Part of a small language model's weights.
Size: width 160, MLP 640 GELU, 5.69M parameters.
Architecture: LayerNorm before each block, tied embeddings, normalized queries and keys, local attention windows.
Training: a variant of Muon for these matrices, 237M tokens, 7227 steps.
Each number is 200 + 30 x the weight over its row's rms, rounded and kept within 0 to 999. Layers, rows and columns count from 0. The size before them is the row's rms in percent of the matrix's.

# q: layer 3 attention query, 128x160, rms 0.204, rows 0-16, columns 0-39
# k: layer 3 attention key, 128x160, rms 0.206, rows 0-15, columns 0-39
q0,032,223,291,196,174,222,100,285,172,286,199,203,195,204,236,224,289,190,209,229,239,195,198,252,219,163,218,149,186,192,201,205,193,212,184,218,189,186,226,248,150
k0,036,93,210,243,182,131,254,143,136,238,234,168,170,178,227,270,144,235,246,232,196,200,190,220,207,208,238,160,176,176,207,157,221,172,170,189,202,183,208,142,223
q1,032,101,194,210,223,271,256,208,211,151,223,168,212,262,98,206,154,183,227,196,235,163,179,186,185,177,201,208,208,186,250,211,219,169,193,217,215,246,168,178,223
k1,032,261,158,240,174,184,229,109,265,208,232,182,136,176,211,148,244,215,240,188,233,241,177,219,216,197,240,182,174,191,196,229,189,238,194,205,203,221,168,195,198
q2,029,201,127,207,238,192,227,180,234,180,120,227,233,201,169,229,198,220,228,168,220,198,213,193,187,204,181,116,178,228,224,176,218,202,191,243,191,187,213,203,172
k2,035,108,110,169,209,193,197,247,188,175,175,216,233,296,196,237,129,186,224,188,182,222,189,184,212,202,227,213,293,199,216,206,202,196,158,234,218,221,188,248,197
q3,039,267,210,268,231,248,165,201,225,310,94,230,218,180,235,176,259,244,213,229,215,191,234,183,229,191,183,216,189,177,204,199,227,173,219,193,183,205,200,252,163
k3,031,199,202,192,173,150,181,224,99,192,209,153,233,201,198,184,149,222,190,215,228,192,224,155,201,174,191,203,172,192,218,201,148,210,232,249,221,197,207,169,226
q4,035,198,194,197,226,206,274,157,253,118,284,209,194,194,207,196,136,211,220,226,184,250,160,212,179,147,187,182,191,178,218,228,213,184,177,180,172,193,233,129,178
k4,038,66,188,120,152,220,215,232,124,189,197,251,223,221,176,179,138,145,206,165,228,176,205,212,182,170,180,232,244,210,167,156,195,164,177,218,217,242,240,214,210
q5,043,235,217,224,229,248,144,182,230,314,67,180,168,183,238,191,254,204,187,198,195,180,228,222,237,172,223,200,157,199,162,222,203,187,239,194,178,178,174,243,191
k5,029,179,196,196,202,129,170,177,171,287,237,172,194,149,259,240,217,229,212,198,195,201,167,169,196,237,213,151,144,169,241,216,173,239,211,179,213,230,219,205,267
q6,040,297,148,213,209,152,223,244,232,119,295,185,179,213,158,229,178,212,209,211,200,168,186,201,179,228,223,168,211,175,221,220,192,251,169,171,215,121,224,154,213
k6,035,116,129,195,196,209,187,211,185,201,158,160,220,244,146,266,226,163,178,176,193,207,191,191,171,205,184,222,245,172,185,207,216,214,214,206,229,226,212,208,177
q7,038,247,189,277,186,255,133,114,248,297,125,194,186,134,185,171,248,248,198,226,210,188,177,192,225,219,219,252,193,176,180,255,216,151,252,221,187,188,178,263,200
k7,035,229,246,220,246,224,221,236,262,235,168,168,206,207,226,216,175,236,236,193,159,198,183,214,228,239,226,188,187,191,238,237,187,224,182,202,200,242,210,188,192
q8,045,144,120,164,193,127,241,182,205,128,311,189,218,203,187,240,140,160,216,203,188,210,248,210,185,220,172,157,235,190,197,166,200,207,204,191,213,234,215,162,235
k8,038,92,202,191,148,166,184,182,139,168,243,166,214,200,164,205,179,156,226,214,231,215,252,243,176,142,206,181,164,177,190,172,193,165,165,204,209,175,189,227,192
q9,039,327,171,226,228,185,176,144,245,156,199,195,251,141,272,133,237,181,184,225,171,225,168,167,206,240,193,150,160,177,223,203,191,233,196,170,197,217,238,103,200
k9,032,210,201,194,172,140,162,231,191,183,202,181,207,228,215,168,140,187,194,150,187,206,206,190,203,200,148,183,168,192,235,196,206,223,205,203,164,259,187,214,245
q10,050,139,190,195,198,136,306,199,177,182,288,203,199,237,118,269,226,171,189,192,203,192,185,182,179,168,201,196,245,217,187,194,209,186,147,188,221,174,192,199,225
k10,037,104,190,218,144,169,231,157,174,148,258,259,216,178,210,254,156,164,205,174,188,194,212,166,151,176,172,222,176,224,224,167,201,198,194,243,228,272,193,248,199
q11,042,303,233,208,211,190,186,114,227,181,61,176,201,148,209,148,114,200,191,180,196,216,150,176,201,190,198,225,162,210,204,215,191,183,188,209,180,234,192,143,170
k11,035,177,226,114,220,232,213,193,100,242,243,197,227,130,184,159,209,187,177,210,231,220,213,186,207,188,223,221,191,198,190,227,192,157,219,243,209,217,196,176,194
q12,038,214,279,223,224,197,192,249,171,170,177,200,179,210,227,226,190,234,200,225,227,187,210,219,164,204,225,245,172,179,188,208,195,239,186,222,225,172,220,232,190
k12,034,236,108,175,227,182,134,137,248,204,125,215,204,214,241,212,275,215,174,221,187,212,184,211,178,200,185,217,213,198,190,192,208,210,203,208,199,145,189,148,186
q13,054,120,128,172,205,193,303,209,165,158,359,203,194,274,150,273,196,203,212,208,203,185,227,198,175,160,192,152,214,210,217,175,204,202,184,214,224,216,213,152,225
k13,041,123,202,243,151,238,223,187,201,138,184,207,176,234,181,279,193,119,223,168,229,213,252,179,170,140,180,241,211,231,196,173,205,208,209,233,214,255,225,225,228
q14,051,142,180,153,179,198,330,106,203,146,267,201,177,242,144,272,140,200,202,189,222,211,185,175,198,202,200,183,200,217,217,156,212,203,180,214,202,205,179,184,222
k14,048,72,195,186,202,179,194,208,102,170,265,191,143,207,194,283,210,167,215,193,194,183,213,203,174,150,202,265,203,190,172,113,203,185,206,246,205,250,193,254,201
q15,044,318,195,171,213,222,123,217,196,298,168,225,211,202,202,169,320,199,202,136,190,232,216,183,209,189,212,233,206,164,165,236,181,167,183,220,188,204,155,227,191
k15,033,240,226,275,226,138,205,195,264,263,169,208,203,217,229,183,251,201,164,168,206,213,182,199,195,244,224,243,218,181,210,203,238,189,171,216,227,130,236,225,187
q16,044,164,143,129,227,232,225,199,140,295,293,210,171,276,174,203,244,208,217,219,218,202,178,215,188,159,210,219,224,177,212,203,228,209,179,202,246,160,179,205,234